{
  "activation": "swiglu",
  "positions": "rope",
  "init": "normal",
  "init_std_up": 0.0544,
  "init_std_down": 0.0,
  "batch_tokens": 32768,
  "seq_len": 256,
  "doc_mask": true
}
Each number is 128 + 32 x the weight over its row's rms, rounded and kept within 0 to 255. Layers, rows and columns count from 0. The size above them is the row's rms in percent of the matrix's.

# layer 5 MLP gate, 256x96, rms 0.098, rows 20-43, columns 0-95
size [ 97  93 108  99 104 104  86 105  96  99 114 102  95 110 106  90  90  91 103  89  97 108  96 102]
[[148 111 145 110  73 130  88  65 110 134 143 151 128 139 120 137 119 154 150 159 149 211 154 153  17 115 130 144 115 187 120 148 102 119 134 108 138 116 150 170 123  80 135 146 144 169  87 171 123  31 177 100  81 137  85 122 118  45  97 135 118 131 129 123 148 115 121 101 104 171 176  89 167 122 149 134 110  93 133 128 126 100 126 108 180 114 124 127 108 166  76 159 148 125  94 124]
 [189 151 140 140 109 101 153 162 142 128 109  71  81 130 132 101 177 127  94 122 124  76 127 139 140  70 166 164 110 112 108 181 164 122  85 150 154 164 136 122 109 103 150 167 106 137 102 124 120 110 174 101 129 148  86  97 100 129 162 101 130 149  91  65  92  73 216 172 114 102 125 116  94 162 159  78 151 134  69 192 146 176 104 144 121 143 119  76 146  80 128 129 151 173 101  88]
 [218 147 124 140 156 126  86 127  88 117 162  84  91 124  95 152 172 122 150 157 153 112  87  71  68 132 164 162 139 147 135 119 153 157 153 162 136 124 171 116 136 122 139 141 162 114 141 125 171  47  80 135 142 146  79 149 144 102  79 161 135 165 124 131 129  91 153  78 100 141 152 143  89 132 171 172 180 143  87 169 103 176 107 158 157 129 184 100  52 147 112 138 115 121 105 178]
 [139 109 150  73 165 147  58  89 117 133 182 142 121 108  98 120 107 175 140 153 187 122  75 143 102  46 170 187 160 140 193 121 150 120 131 113 125 103 206 141 143 178 128 150 165 174 112 144 145 121 127 140 120  97 142 129 173  75 179 136 155 115 107 140 134  45 124  92 131 134 127 156  89 127 175 169 112 156 114 123 125  80  95 160 143  99 104  82 103 149  99 128  99 132 102 159]
 [125 160 197 142 173 131 150 144 138  94 120 133 133  90 126 145 125 193 115 116 101  94 175 146 104 130 124  85 100  92 187 119  65  55 183 119 185 159 163 180 100  84 168 118 140 116 113  98 124 164 147 150 127 133 130 117 138  69 141 139 138 194 179 147  94 118 137  75  81 141  96 145 142 160 159 146 146 172 150 163 155 170 173 130  68  95 170  96 170 130 141 127 142 142 135 101]
 [134 137 111 102  94 146 164 101  82 134 155 116 171 128  83 112 185 143 109 154 174  99  77 121 102 133 112 118 147 134 120 158 195 116 160 118  84 111 150 165  87  97 156 173  80 140 149  92 163 141 126 130 140  91 152  74 145 171  86 154 134  78  97 103 184 212 137 103  98  92 130  89 134 134 117 189 119 144 170 129 141 187 123 109 176 114 186  78 137  91 154 123 160 164  92 110]
 [131 117 148 101 186 104 159 154  66 136 109 127 113 105 145  69 150  98  98 133 141 146 149 136 128 129 117 110 181 135 134 112 142 147 126 123 117  95 102  97 145 105  96  66 151 149  83 113  42 142 132 166 164 119 151 103 188  96 101 145 134 164 162  86  39 152 167 155  87 133 152 114 141 153 178 118 182 139 107 128 100  79 135  75 141  75  94 146 135 191  96 127  57 142 118 157]
 [100  69 109 140 103  74  58  75 146 192 161 104 120 117 124 123 148  89 142 153 158 132 141 140 146  51 149  82 135 157 128 152 173  98  62  80 131 135 100 120 134 124 120 179  74 108 163 151 102 124 105 135 103 101 107 145 113 143  86 109 154 187 123  95 148 202 171 171 102 129 135 158 105 158 145  84 142 152  84 133 126  62 106 120 121 109 174 137 124 128 144 135 188 117 171 161]
 [ 49 106 213 134 149  77  75 103 142  65  84 121 106 115 165 118  94  97 111 151 113 164 125 184  75 125 130 179 140 189  84 142 103 128 134 138 125 137 129 138 102 132 122 139 182 194 126 155 124 178 115 158 162 141 112 113 122 202 154 137 175  76 131 136 124 124 102  99  96 113 125 123  61  98 150 146 136 106 113  97 114 165 119 188 143 113  85 128 122  96 147 161  82 158 145 132]
 [147  86 101 116 147 114 143 137 183 160 156 122 167 172  93 133 136  97 182 110 133  79 118 125  42 129 181 162 117  97 128 129 148 116 176 162 157  99 152 186 162 102 122 136 119  83 187 129  92 139 105  64 128 133 209 194 126 151  78 107 107  94 146 152 133  86 109 117 106 160 133  93 102 167  95  87 145  93 155 127  93 157 160 142 136  94 138 126  78  79 109  96 111 116 112  86]
 [121 142 154 198 115 138 114  78  93 117 153 107 107 129 137  82 137 150 139 117 132 110 107 168  92 121 121 137 138 136 110 165 145 160 130 178 169 175 133 118 148 102 119 126 115 178 121 118 131 141  73  84 107 109  58  64 161 144 143  82 143 133 109 112 142 125  89 154  88 241  51 146 131 119 118 100  99 134  48 142 128 104 180 130 173 126 120 155 187 110 123 182 110 113 163 105]
 [ 95  60 118 141 134  93 113  81 135 154 126 112 144 118 137 141 182  85 142 129 127 111  80 122 106 111  94  97 117 157 124 107 116 160 180  47 154  85 120 110  87  69  56  99 169 117 123 119 132 122 131 121 107 186  90 118  76 140  81 127 135 127 128  95 114 158 109  81 144 192 108 144 132 191 135 121 106  81 156  79  83 191 130 111 109 137  89 102  49 123 179 120 113 144 114 118]
 [ 83 104 107 106 138 146 106 114 150  99 172 103  93 151  75 182 187 128 131 122 146 137 102 118 126 126 153 129 113 135 161 119 145 116 129  53 114  94 166 110 112 114 189  59 175 105  56 186 126 137 109 111 119 117  90 160 151 132 155 119 136 100 134 116  52 115  79 141 103 192 142 119 146 159 125 173 148  95 149 162  89 123 140  99 183 137  55 143  93 170 110 162  66 102 136 146]
 [ 68 152  91 131  95 127 137 129 117 130 168  67 188 112  45 118 144 105  91  69 124  90 119  80  65 135 117 101 170 142 152 125  94 163 169 130 156 146 133 150 103 119 134 127 167 193 144 147 103 113  91 164 112 111 152 141  99 107  90 102 143 135 154 166  95 130 129 160 117 150 118 155  87 166  81  88  77 157 129 152  87 138 152 153  65 136 149 107 194  81 159  87 131 169 127 170]
 [139 130 207 157 120 107  99  99  99 137 142 109 114 140 139 172 129 130  93 131 103 182 104 161 134 107 107 156  98 118 110 126 156  90  88 101 109 155 133 153 168  94 107 126  82 112  65 196  95  70 136 125  98 199 127 126 143  80 101  94 114  91 128 120 177 170 128 110 154 137 152 110 197 191 133 134 151 139 101  69 161 173 143  87 161  86 134 100  77 130 108 114  50 136 108 113]
 [194 125  74 153 113 180 151 123 100 163 127 123 169 135 137 191 125 206 101 119  97 150 168  89 145 106 117 120 175 141 127 129 124 122 125  86 131 149  79 115 103 131  70  66 156 137 138 102 142 161  98 110 120 162 144 107  53  75 104 179 114  95 121 109 144 130  35 140 172 117 137 154 155 158 104 168  91 155 167 125  94  82  85 156 102 162 144 142 104  92 138  95 106 126  90 131]
 [162 136 115  92  90  84 139 142  77 203  81 107  83 112 141 126 178 106 117  83 105  75 145  89 128 135  73 198 187 157 151 179  88 151 136 104 140  97  84  95 115 114 102 102 149 121 124 139  47 141 118 198 141 154 133 109 124 154 141 100 120 171 171 105  91 100 132 121 148 153 121 183 113 110 111 167 151 143 179 167  72 101 169 141 152  91  94 126 120 127 152 110 146 161 125 131]
 [120 167 165 117  87 176 107 121 160 155 136 113  83 106 123  82 140 191  93 189 119 149 136 104  91 145 160 121 146 160 134 115  92 161 122  53 134 127 103 142  93 133 147 152 105 132 151 108 141 126 119 128 173 118 123 134 131 128 139 201  92 101  97  88 138 143 147  63 116  84  68 177 117 158  61  89 101 149 155 166 238 160 126 186 149 142  95 153 148 120 107 118 141 134 130 161]
 [136  63  84 167  94 154 161 190  53 132 136 108  51 117 184  99 144  92 116 115 121 147 134 164 130  71 119  98 159 109 118 145 115 182 123 109 124 155 133  92 131 130 137 118 169 157 111 153 193 127 194 153 129 136 151 119 151 163  87 164 122 145 120 178 163 100 154 137 124 194 172 120 143 126 176 100 153 143 175  74 126 130 148 153 139 184  66 119  88 141 109 153 119 104  94 117]
 [143  89 117 131 125 192 117 126 153 172 107 168 119 132 154 151 115  43 176 167 210 149 143 148  85 125  87 116 113 135 118  98 136 130 114 128 136  82 130 133 109 128 158 151 158 125 110 192 165  63 127 128 193 192  62 157 138  87 138 187  72 129 125 111  97 165 111 125 112  83  94 120 180 119 157 102 145  74 165 107 113 135 132 109 132 119 117 110 112 182 157 148 160 149  94  97]
 [116 115 130 110 183 135 137 124 130 111 111 106 164 155  79 198 132 102 127 158  80  79 106  83 105  34 177 117 105 110 135 147 165 102 117 107 138 146  93 139 149 150 153 118 107 148  80 166  66 127 142 168 103 146 139 168  75 103 110 144 131 178 127 119 134 152 123 145  96  68 130 128 140 160 141 137 161  56  96 117 168 183 110 136 166 163 136 141  60 201 153 113 174 149  99 118]
 [112 151 104 213 116 111 155 132 157 134 185 133 102  90 145 213 114  80 130 140  77 121  83 112 110 124  98 116 116 111 135 131  49 127 108  89 140 115 167 173 155 116 115 189 153 130 126 169 140 183 184 103 193 179 140 143 136 214 110 141 138 104 140 174 141 114 149 126 120  85 145 113 111 136 111 159 131 109 148 142 108 142 117 168 116  94 118 138 135  91 181 100 148 199 157 108]
 [156 114 135 129 112  97 110  72  89  98  83 142 168 141 149 122 135 119  42 123 168 198 123 109 168 178 129 129 158 118 103 199  99 137 109 110 127 113 103 100 147  75 142  94  63  90  80 189 104 143 111 157 131 153 139 151 120 142 112 196  71 113  89  85 118 152 218  90 132 123  91 137 134  84 113 135 137 126 125 135 159 127 130 139 102 124 181 125  99 113 146  80  82 160 136 145]
 [131 101 132 161 139 158 132  88 140 161 125 169 119 134 183 138 107 123 179 168  58 104  97 130 156 103  93 119  65 122 133 132 134 132 103 139 126 112 105 129 205 116 152 166 162 155 135 170 111 154  88 126  93 152 131 113 117 134 143 137 143 103  66 199 123 133 162  94 129 123 177 137 122 142 140 211 157  76 164  74 138 139 116 135 161 147  54  76  98 121  99  76 118 106 165  55]]
# layer 5 MLP up, 256x96, rms 0.0948, rows 20-43, columns 0-95
size [ 97 100  97 101 100 110 103  97  98 101 113  96  99 112 103  93  89  92 105  85  97 105  97 100]
[[141 110 104 145  92 126 142 116 126 140 145  85 119 178 178  83  72  92 109 115 129 119  87  75 179 114  58  88 155 153 120 139 171 206 114  89  81 137 150 137 169 125 125 163 131 124  95 116 179 122  83 145  94 131  89  44  82 107 162 119 163 131 104 164 142 194 125 132 151 148  90 112 111  89 160 119 135 111 173 171  95 112 109 150  93 116 115 115 138 142 114 189  87 128  91 174]
 [154 107 131 116  88 134 174 172 116 109 139 135 102  72 112  79 174 142 112 101  99 138 105 110 166 146 168 181 111  52  77  69 160 116 133 189  79 170 132 139 111 116 155 113 137 115 100 131 196 129 136  82  99 116 101  77  97 158 175 115 122  70  93  97 186 104 145 199 142  95 108 142 122 154 101 125 157 111 128 122  70 167 154 149 125  78 119 127 157 119  73 108 119 114  99 105]
 [192 192 144 158 166  95 105 136  77 159 123  77 101 105  95 193 169 106 130 134 119  86  99  30 127 155 122 106 123 138 154 138  75 129 120 137  47 158 133 115 125 112 112 167 134 125 206 115 163 103 139 161 104 162  91 136 168 142 100 177 124 122  96 186 107 114 162  90 165 129 114 112  98 129 148 206 127 161 143 122 118 156 143 123 120 169 152 105  93 130 163 165 117 127 137 116]
 [129 114 165  79 126 128 129 143 140 171 116 116 121  73 120 143  96  93 118 142 108 104 114 170 140 126 195 108 217  77 144 151 121 156 145 144  87 142  76 167 187  76 175 243 130 121 109 115 138 148 155 131 182 130 123 163 144 155 158 124 137  97  78 156 114 120 154 170 152 174 185 125 133  97 132 148  86 165 174 105 154 128 141 127 150 117 149 166 116 118 138  93  75 149 143  96]
 [101 121 150 115 129 161 129 110 154 116  95 126 123 152 126 142 144 189 119 156 148 176 169  95  96 142 102 156 131  66 175  87 136  87 171 139 145 159 136 153 136  70 208 164 181 115 124  75 142 128 158  97  82 112 148 160 123 105  81 158  70 208 160 102 144 114  94 156 121 125 116 131 193 121 121 103 133 187 201 195  99 120 140 119 106 130 165  92 156 101 117 100 126 149 110 111]
 [152 139 116 195 164 157 112 163 133 144  98 117 108 126 139 136 135 135  96  93  69 104 144  45 156 133 139 158 139  81 153 143 113 109 102  93 138 149 160  89 117 222 123 101 119 143  71 176 109  83 146 113 125 146 102 194 179 135 112 102 191  76 146 128 106  42 147 154 145 163 139 176 129 110 137 133 138  91 136 115  95 130 173 114 127 112  86 158 142 172 135 110  90  82 167 110]
 [ 52 122 142 146 127  90  63 124  81 131  75 119  53  94 130 128 146 123 212  62 134 106 145 149 178 116 116 108 104 122  84 204 128 143 117 122 119 123  71 107 127  93 138 150  95  64 132 150  98 155 115  89 122 100  84 122 120 124 123 139  84 150 127 123  87 146 169 179 111 100 168 135 116 140 104 120  90 176 185 146 170 121 129 108 100  93  91 100 167 171 135 138 147 136 163 104]
 [152 116 147 100 131 179 158 143  38  99 199 141 145 120 115 132 152 118 173 134 164 137 122 159 169 114 141 103 110  61 134 102 164  77 160 191  64  61 173 131 147 130 102 136  86 114 114 184 150  96  83 152 102  87 138  95 141 147  60 141 144 136 120 150 157 116 104 150  90 116 157  69 177 153 157 118 142 159 136 162 131 149 151 114 131 103 125 108 103 144 104 111 146  82  90  75]
 [160 140  96 111 102 158 192 125  95 101 104 159 138 177  99 156 163 106 139 150 179 109  92  78  99 121  91 102 170 114 189  98 160  96 103 124 117 180 117  85 169  82 129 109  90  82  74 131 140 105 165  71 128 116 145 175 134 134  89 161  96 123 120 122 150 165 183 171 145 120 114 153 160 152 111 147  66 104 127 140 117 124 109  42  92 107 157 108 163 124 166 129 189 113  96 159]
 [154 126  97 145 139 148 119 127 145  72 177 193  86 149 132 132 101 138  85 154 126  78 175 115 153 124 170 108  99 170 157 192 105 104  89  99 122  44 182 138  90  66 126 149 163 134 147 219 115 150  79 106 144 112 110 189 106 126 124  89 113 133 113 110 132 122  71 110 143 187  90 147 138 131 137 116  96 113 131 121 123 111 104 179  52 151 128 106 131 128 147  96 152 126  86 124]
 [115 179 162 143 131 150 116 128 144 190 132 163 152  70 118  95 148  97 138 151 140 109 140 169  88  98 139  87 111 136 163 142 195 167 106 152 142 144  99 148 150  99 122 144 120 170 157 104  48 150 124 106 112 154 134 134 139  83 118 136  80 156 142 143 151 138  82 174 130 164 131 111 134  82 176  38 124 176  90 194 120  92  90  96 113 147 186 157 162 142 104 200 159 154 104 136]
 [144  81 120  75 108 122  87  98 143 104 156 104  65 144 138  78 159 150 129 129 149 122 113 108 113 127  70 105 117 148 215 165 121 137 218  75 174 102 137 126 110 138 100 151 181  92 116 127 127 103 120 133 122 123 133 161  75 190  95 106 123 149 152 116 159 158 138  99  87 156  73 154 165 118  78 151 126  65  92 125  94 157 144 111  75 172 180  92 140 150 128 123  93 116  92 140]
 [110 106 150 136 129 153 110  98 116 118 123 182 131 101 136  93 131  97 119 160 118 124 151 146 108 115 115 163 141  76 155 162  84 151 121 148 167 123 120 128 131 111  34 175  87 140 107 133 142  96 192  88 178  85 137 132 174 105 104 141 153 198 121 122 139 163 191 177 121  78 124 163 157 112 175  90 120 160 129 127 144 186  76 134 139 182 163  97 116 152  82  96 189 188 121  88]
 [166 121 153 100 175 222 138 132 111 119 160 135  50 162 167 132 179  98 117 161 171 164  95 119 155 166 130 110  77  93 169 143 167  99 134 178  73  85 157 106 156 137 144 113 112 117 118 121 120 155 172 136  66 104  97  81 140 154 142 141  83 101  80 151 148 129 104 128 159 150 111 105 183 107 120 158 130 138 159  85 164  71 127 109 139 155 127  76 119 144 115 108  64  79 141 118]
 [132 113 196 182 148 125 105  84 163  93 101 120 116 125 128 136 145 147 138 146 142 167  97 173 143  61 101 110 142 119 114 147 159  99 108 149 195 166  71 148 186 111 142  59 115 132  94 176 115 114 181 141 112 182 155 131 107 119 115 104 134 113 135 143 107 204 143 102 154 118 146  90 147 169 179 106 148 158  86 141 126 128 157  98 212  66 131  96  90 125  88 146  76 133 127 151]
 [135 113 145 116 131  97 143 106 139 174 107 171 113 147  77 136 185 140 109 151  52  98 162  74 169 120  99 144 107 108 147 177  82 106 119 124 105 110 105 145 122 113 138  83 127  71  83  68 143 205  85  69 131 131  96 145 114 112 159 144 136 133 125  97 167 127 138 181  98 115  85 174 125 156 119 148 174 125 178 107 130 161 149 156  97 148  74 175 162 107 176 101 101  57 127 138]
 [107 102 162 159 118 140 116 136 162  52 172 142 125 133 109 160 111 157 145 109 123 211 131 152 120  91 187  99  92  93 126  91 109 131 119 141 154 126 172 202 145  93 187 137 108 107 122 138 176 159 111  68  65 135 119 115  85 131  59 195  68  91 153 161 153 123 138 156 107 109 137 129 125 155 142 125 124 102 112 119 170 178 132 130  96 196 105 126 152 119 120 109  74 167  99 125]
 [ 82  89  85  95 163 160 163 142  88 102 128 147 149 152 129 167 178 104 175 136 169 111  45 157 101 119 124 162 103 136 158 185 141 100 131 141  92  96 140  78 157 137 136 124 117 120 113 210 136 122 143 122 125 114 120  83 124 132 131 103 179 153 117 175 105 126  77 116 126 186 172  88 161  82 165 144 107 162 138 134  36 131 128  83  89  71 135  62 119 147 142 132 147 105 115 141]
 [ 97 201 136 170 110 129  96 115 146 128  69 101 169  97 122 181 103 159 147  83  83  97 206 146  69  83 134 111  92 115  91 170 128 107 149 122  74 139  85 123 163 162 111 153  74  69 139  98 144 145 122 200 126 144 107 152 119 154 177 112 134 125 144 145  31 162 141 113 135 119 120 117 144 116  94 123 145 137 122 173 136 135 142  87 110  74 141 119 132 121 193 126 125  87 121 151]
 [138  59 133 155 144 192 172 139 102 144 105 105  97 174 129  65 167 119  56 189 154 127 147 154 117  81 110 149 141 144 122 111 158 145 122  63 178  98 124 119 141 106 118  93 140 127 133 139 145 142 148 106 143 185 156 130 107 188 148 110 119 159 128  84 108 164 133 188  73  81 121 100 159 130 144 164 129 137 147 125 102 185  67 115 112  60 129  86 116 159 120 185 178 101 134 147]
 [105 179 140 110 174 101 134  91 135 147 137  84 166 114  38 177 113  81  95  60 125  82 116 120  79 156 109  70 127 106 182 140  65 104 107 156 116  88 113 150 105 159 140 154  65 181  72 118 108 149 112 137 141 146 143 142 141  99  93 121 136  78 114  86  84 158 110 130 119  69 132  73 126 144 125 124  85 133 107 164 137 171 173 161 111 156 151 104  96 132 111 134 113 140 163  85]
 [ 73 129 112 168 141 100 150 112 128 153  88 100 103 150 164 173 119 187 116 115  89 138 143  78  89 160 103  85 141 135 138 118  97 132 117  73 137 115  85 114 137 105 115 124 176 130 153 192 120 129 133 100 179 143 142 159 137 163  80 138 116 114 147 132  86 168 141 147 156  99 207 156 127 207 119 210 145 130 176 114 143 127 198 152  88  76  84 130 146  70 162 139 115 136 164 145]
 [124 114 118 156 147  98 109 128 172 169 145 139 135 103 124 210 170 131 146 114 149 102 154 109  99 127 120 148 141 144 164 122 145 128  99 135 122 123  90 197 141 161 134 161  97 149 145 115 152 123 182 119  81  62 105  84 121 130 114 138 186 129 177 115  92 136 117 153 246 128 143 106  83 132 135 131  55 132 108 149 137 110  90 104 154 103 143 122 150  72 128 223 117 178 168 116]
 [156 142  62 127 131 167 134  83 200 103 169 188 151  61 146 178 174 114 143 118 152 155 149  79 136 159 158 167 142 109 148 110 120 123 142 153 138 157  84 139 140 186 159 155 161  71 105 108 128 147 115 156 117  73 125 101 155  81 123 151 137  95 134 154 126 128 116 176 116 169 156 148 166  69  35 119 143 108 124 114  93  95 111 143 150 137 135 109 195 123 148 120 164 164  79 128]]
# layer 5 MLP down (transposed), 256x96, rms 0.0825, rows 20-43, columns 0-95
size [100  97  98  98 102 109  94 101 102 102 117 102 104 103 104  90  87  95 104  97 101 104  92  97]
[[140 116 166 123 104 163 151  83 145  55 109 117 149 104  97 169 110 127 111 114 144 133 183 182  69 105 137 144 113 139  89  99  85  96 139  96 147  85 192  85  72 116 110 134 152 136 125 189 207 150 118  97 159 201 111 155 114 103 122 160  95 158 156 185 125  85 143 101 101 127 117 173 174 128  85 125 105 137 140  87 170  79 137 141 137 161 110  97 165 129  83 103  81 139 128 117]
 [138 174 141 124 132 170 104 146 124  75 115  80 118 155  92 159 175  89 113 129  78 118 137  97 130 123 122 110  90 125  92 111 137 150 122 176  60 194 142 141 145  98 187 100 120 152 160  97 160 107 111 188 151 110 118 116 121 128  85  75  69  98 147 128 151  40  74 177  96 130 105  88 117 125 117 170 133 126 127 123 146 140 174 128 181 176 109 168 136 144 200  69 136 129 128 147]
 [ 42  96 106  74  82 141 122 168 177 172 126 125 154 160 161  75 148 142 116  93 145 144 143 219 176 157  71 137 116 110 116 148 112  98 124 122 165 127 126 132 118 123 144 108 101 133  77 128 113 141 165 117 116 103 143  85  84 128 135  77 114 112  92  90 163 147 103 179 152 130 119 137 176 111 143  40 106 106 133 104  86 113 165  96  73 103  84 145 181 131 136 117  98 122 183 123]
 [155 110 162 139 176 147  54 131 138 139 128 158  94  97 118 185  61 118 100 124 157  77  86 185 137 154 143 125 134 104 163  85 143 144 132 156 136 110 126  97 174 143 114  78 130 172 134  97 142 194 112 121 158 127 147 117 148  70 198 122 148 136 115 167  86 131 125  89 181  74  97 131 142 147 106 111 105 175 120  74 111 140 114  76 118 129 106  75 148 129 101 165 215 101 115 111]
 [109 152  63 151 118 109  86 152 105 136 128 143 146 139 156 122  72  75 134 134 110 155  69 146 149 121 119 174  86 169 122 163  93 169 129 138 125 134 134 115 162 108 103  86  85 151  99 167 113 153 168 186 157  53 124 176 137  95 138 163 142 100 158 190 118 143 108 102 106 119  90 125  62  83 188 139 136 117  76  52 139 145 101 125 175 139 138 156 118 120  97 148  92 120 103 194]
 [108 170 148  74 156 152 185 101  25 136 118 155 124 143  85 128  89 123 171 119 159 165 127 135 138 134 115 101 134 169 157 126 126  68 124 142 129 132 129 119  90  38 139 123  71 129 188  85  77 149  74 126 139  87 132 102  96 135 126 201 151 109 126 138 119 132  90 122 173 132 191 122 177 114 136 131 138 155 156 164 179 184 149 152 136 113 131 141 136 129 163  86 112 112 111  82]
 [ 64 123 156 185 134 107 113 147 126 146  94 100  98 127 113 153 146 123 145   9 161 134 113 154 183  87 110  86 108 151 125 160 127 122 182 139  84 131 178 156 160 142 156  92  89  66 142 107 209  91 127 160  87  99 144 157 141 114 146 149 143 137 177  93 119 145 153  81  95 164 192 153 119 142 108 117 127 130 150 118 113 113 169 152 124 134 112  93 151 130 126 118 163 151 167  59]
 [150 145 107 108 100  89 155 123 153 116 149 121 118 110 131 122 110 147 146 120  90 119 116  84 104 139 128 132 127  88 106 115  81 167 175 119 120 127 144  56  95 116 155 129 125 170 105 194 130 154 129 151 129 166 220 100 170 176  84 115  80 150 161 149 114  93 135 115 114  52 144  68 124 146 148 173  87  79 144 127  93 145 153 149 129 127  81 121 128 149  81 116  17 155  87  99]
 [174 175  42 168 119 104 180 150 155 100 154 136 147 143 105 152 147 110 181 121 124 110 144 126  88 142 145 123 130 109 157 128 148  96 107 121  87 145 132 168 125 152 127 116  99  77 130  99 138 100 138 110  90 124 125 139 165 107  82 121 113 221  88 171 191 152 221 167  74 147  99 138 148 142 104  73 118  95 158 168 141 116 142 131 121 118 162 108 113  91 152 194 166  95 105 162]
 [121 153 170  80  98  89 139 135  42 112 135 135 136 119 149 171 124 160 138 124 144 111  80 124 136 158  56 119 180 152 129 112 106 158 136 115 135 172 138 155 158 125 131  98  51 179 122 131 196 116 188 129 107 146  82  35 133 137 127 165 186 152 103 122  98 158  98 150 109 111  59 184 130 141 154 132  95 168  82 117 149  84 118 140 115 154 156 101 155 109 124 142 122 166 128 158]
 [148 101 115  37 138  90  89 175 134 135  77 111 134 112 176 137 100 114 111 140 177 165 167 108 170 185 122  83 128 146 111 148  73 109 149  45 165 105 157 167 130 174 110 106 152  86 149 104 141  65 199 137 139 116 149 167 143 150 162 142 141 146 153 139 114 119 159 109  91  52 154 155  98 151 137 125 158 127 162  86 121 158  64 127 114 135 125 103 110 111 121  77 108 124 101 110]
 [108  89 151 105 177 118 162 111 136 122  85 135 123 130 136 138  78  69 155  80 119 107 119 136 113 124 110 148  99 133 224 131 132 124 118 152 160  82 115 184  76  95 126 130  73 100 178 180 113 150 137 156 156  65 160 118 108 151 162 148 107 147 117 128 129 143 167 118 148 116 174 196 185 117 124 139  86  89 127  63 149 112  93 148 125 177 177  70  77  99 109 151 124  91 100 107]
 [167 126 144 116 166 100 124  92  81  79 149  91 152 131 167  64 106 130  73 109 107 158 129 124 108 120 156 158 107 139 116 119 113 151 169  77 183 130 128 111 207 130 132 138 125 135 191 137 117  84  90 125 159 111 181 152 131 122 134 125 167 147  63  64  60 130 147 172 105 143 114 178 176 100  64  99 141 112 173 100  95 126 149 126 134 152 134  99 171 151  92  65 139 164 145 154]
 [134 105  99  94 101  25 128  81 135 111 109 169 190 139 165  83  64 188 108 145 154 102 139 101 145 110 153 187 129 126 143 128 131 151 109  38 161 144  91 149 119 140 176 121 133  76 116  98 163 107 139 105 171 185 136  87 104 139 131 167 151 141 120 151 152 150 136  87 165 101 124 166  77 171 173 138 167 104 136 148 117 179 122 146 119 110 143 135  68 128  91 136 158 154 133 137]
 [148  97 169 144  94 120 110 133 135 115  95 134 126 118 121 112 106  91 122 133  87 199  81 153  92 108  68  82 123 105 105 140 140  87 135 122 123 102 165 124 187 134 106 107 112 104  92 176  70 124 125 122  77 148 120 116 135 140  97  82  96  57 145 126 193 153 135 111 124 100 101 117 171 189 172  81 139 181  64  90 183 156 147 102 152 107 126 162 149  76 127 166 109 174 121 185]
 [133 153 112 196 137 160 125  89  77 144 102 166  91 151  88 112  57 157  90 158 104 155 105 110 168 180 108  67  97  83 112 218 108 136 105  81 209 110 128 149 114 137  97 128 155  91 124 152 100 174 135 150 145 101 155  99 197 120 158 193 125 132 125 165 136 150 130 126 191 125 137 139  94 153 134 121 120 166 136  81 175 118 155 105 156 138 125 167 141 117 148 129 101  89 111 127]
 [ 98 120 112  86 144  98 139 116  65 119 123 168 142 143 164 106 135  99  89 214 126 156  67 152 117 122 154  84  88  74  62  65 158  82 141 115 162 163 109 169 156 130 179 167 149  95 120 147 106 169 115  92 148 172 170 168 137 153 114 138 104  83  48 142 100 175 165 106 144 122 103 149 125 138 131 133  94 135 133 101 132  85  84 121 164 127 154 128 133 119 153 155 129  95 176  81]
 [139 117 104 143 133 130 150  78 179 144 101 130 167 169 122 122 144 105 135 160 176 117 116 101 161 128 169 139 152 115 109 202 117 142  91 101 111  98 109 199 110  62 124 125 143 117 123 154  97 142 141  86 143 145  98  88  18  59 163 123 159 158 124 157 164 170 135 153 134 159 193 109 153 121 185 147 136 163 119 160  64 155 106 164 127  70 117 124 141  79  94 111 120  99 115 129]
 [150 152 108  79 165 149 128 151  77  88 148 137  88 138 110 133 180 108 111 147 173 146  56 124 160 149 196 131 207  98 191 140 129 167 127 107 117 115 130 150 124 141 118 128 139 164  94 136  77 109  99 103 165 141 201  78  84 116 101 106 126 123 129 100 184 163 108 128 113 162 146 140 107 137 131 131 103 156 121  62 122 113 105 210 165 186 163 132 141 153 108 127  79 165 137  87]
 [126  94 126 127 111 128 132 102 109 116 144 118 114 105 143  93 138 125 114 137 165 129  79 150 135  97  82 143 140 131 118 118 109 119 127 105 167 137  79 115  94 152 167 139 135 103 138 185 124 143 135 134 123 172 147 142  76 152 163 142 104 191  84 134 138 169 111 110 157  90 136 155 130  98 176  78 140  46 127 110 137 118 146 103  89 232  52  53  90 176  83 152  89 133 126 211]
 [113 179 161 166 109 124 126 169 167 142 147 158  91 105 100  89 159  85 162 145 177 176  96 157 156 132 105 162 157 126 108 139  49 115 119 163 150 109 105 116  73 188  88 119  97 154 132  77 183 130 110  94  85 104 123 161 162 133 129  84 100  82 146 138 107 165 139 104 129 174 106 117 119 100 166 129 105 182 138 131 124 171 176 174 161  91 149 158  98  49 109 149 108 127 164 175]
 [234 125 144 105 134 182 159 160 102  96 127 137 125 128 154 147 110 137 144 147  89 168 105 105 181 109 177 146 142 146 108  98  69 116 147 156 160 164 200 121 159 157 104 189 134 135 103 162  97 121 144 135 160 128 153 132 125 153 137 164 127 107 163 156 127 125  87 149 139  76 181 111 134  71 121  95 135 116  87 186 111 108  41 154 155 142 116 151 145 148  63 122 177 145 106 168]
 [130 122 119 148  94  95 148 141 158 144 162 106 136  94 112 154 169  83 184 131 111  55 164 112  59 108  76 141  89 120 145 103 119  99 136  83 160 121 107 176 120 108 154 191 150  96 135  67 106 107 119 122 134  93 111 112 138  62 115  97 124 135 143 158 111  65  62 140 147 152 182  81  96 169 139  81 123 146  74 148  76 134 156 128 117 112 105 116 144  65  96 184 115 165 153 127]
 [103 173  79 123 118 137 141 128 159 134 119 100  98  77  75 213 165 145  89  96 145 112 110 108 108 146 161 131 129 125 154  92 103 125 153 180 131 113 124 131  93 157  77  54 128  91  85 148 156 160 144 161 106  78 136 148 134  76 118 152 159 120 152 121 128 138 140 127 156 162  71 131 153 148  84  66 112 124 108 122  97  81 120 122  91 151 151 101 186 145 183 212 117 127  86 189]]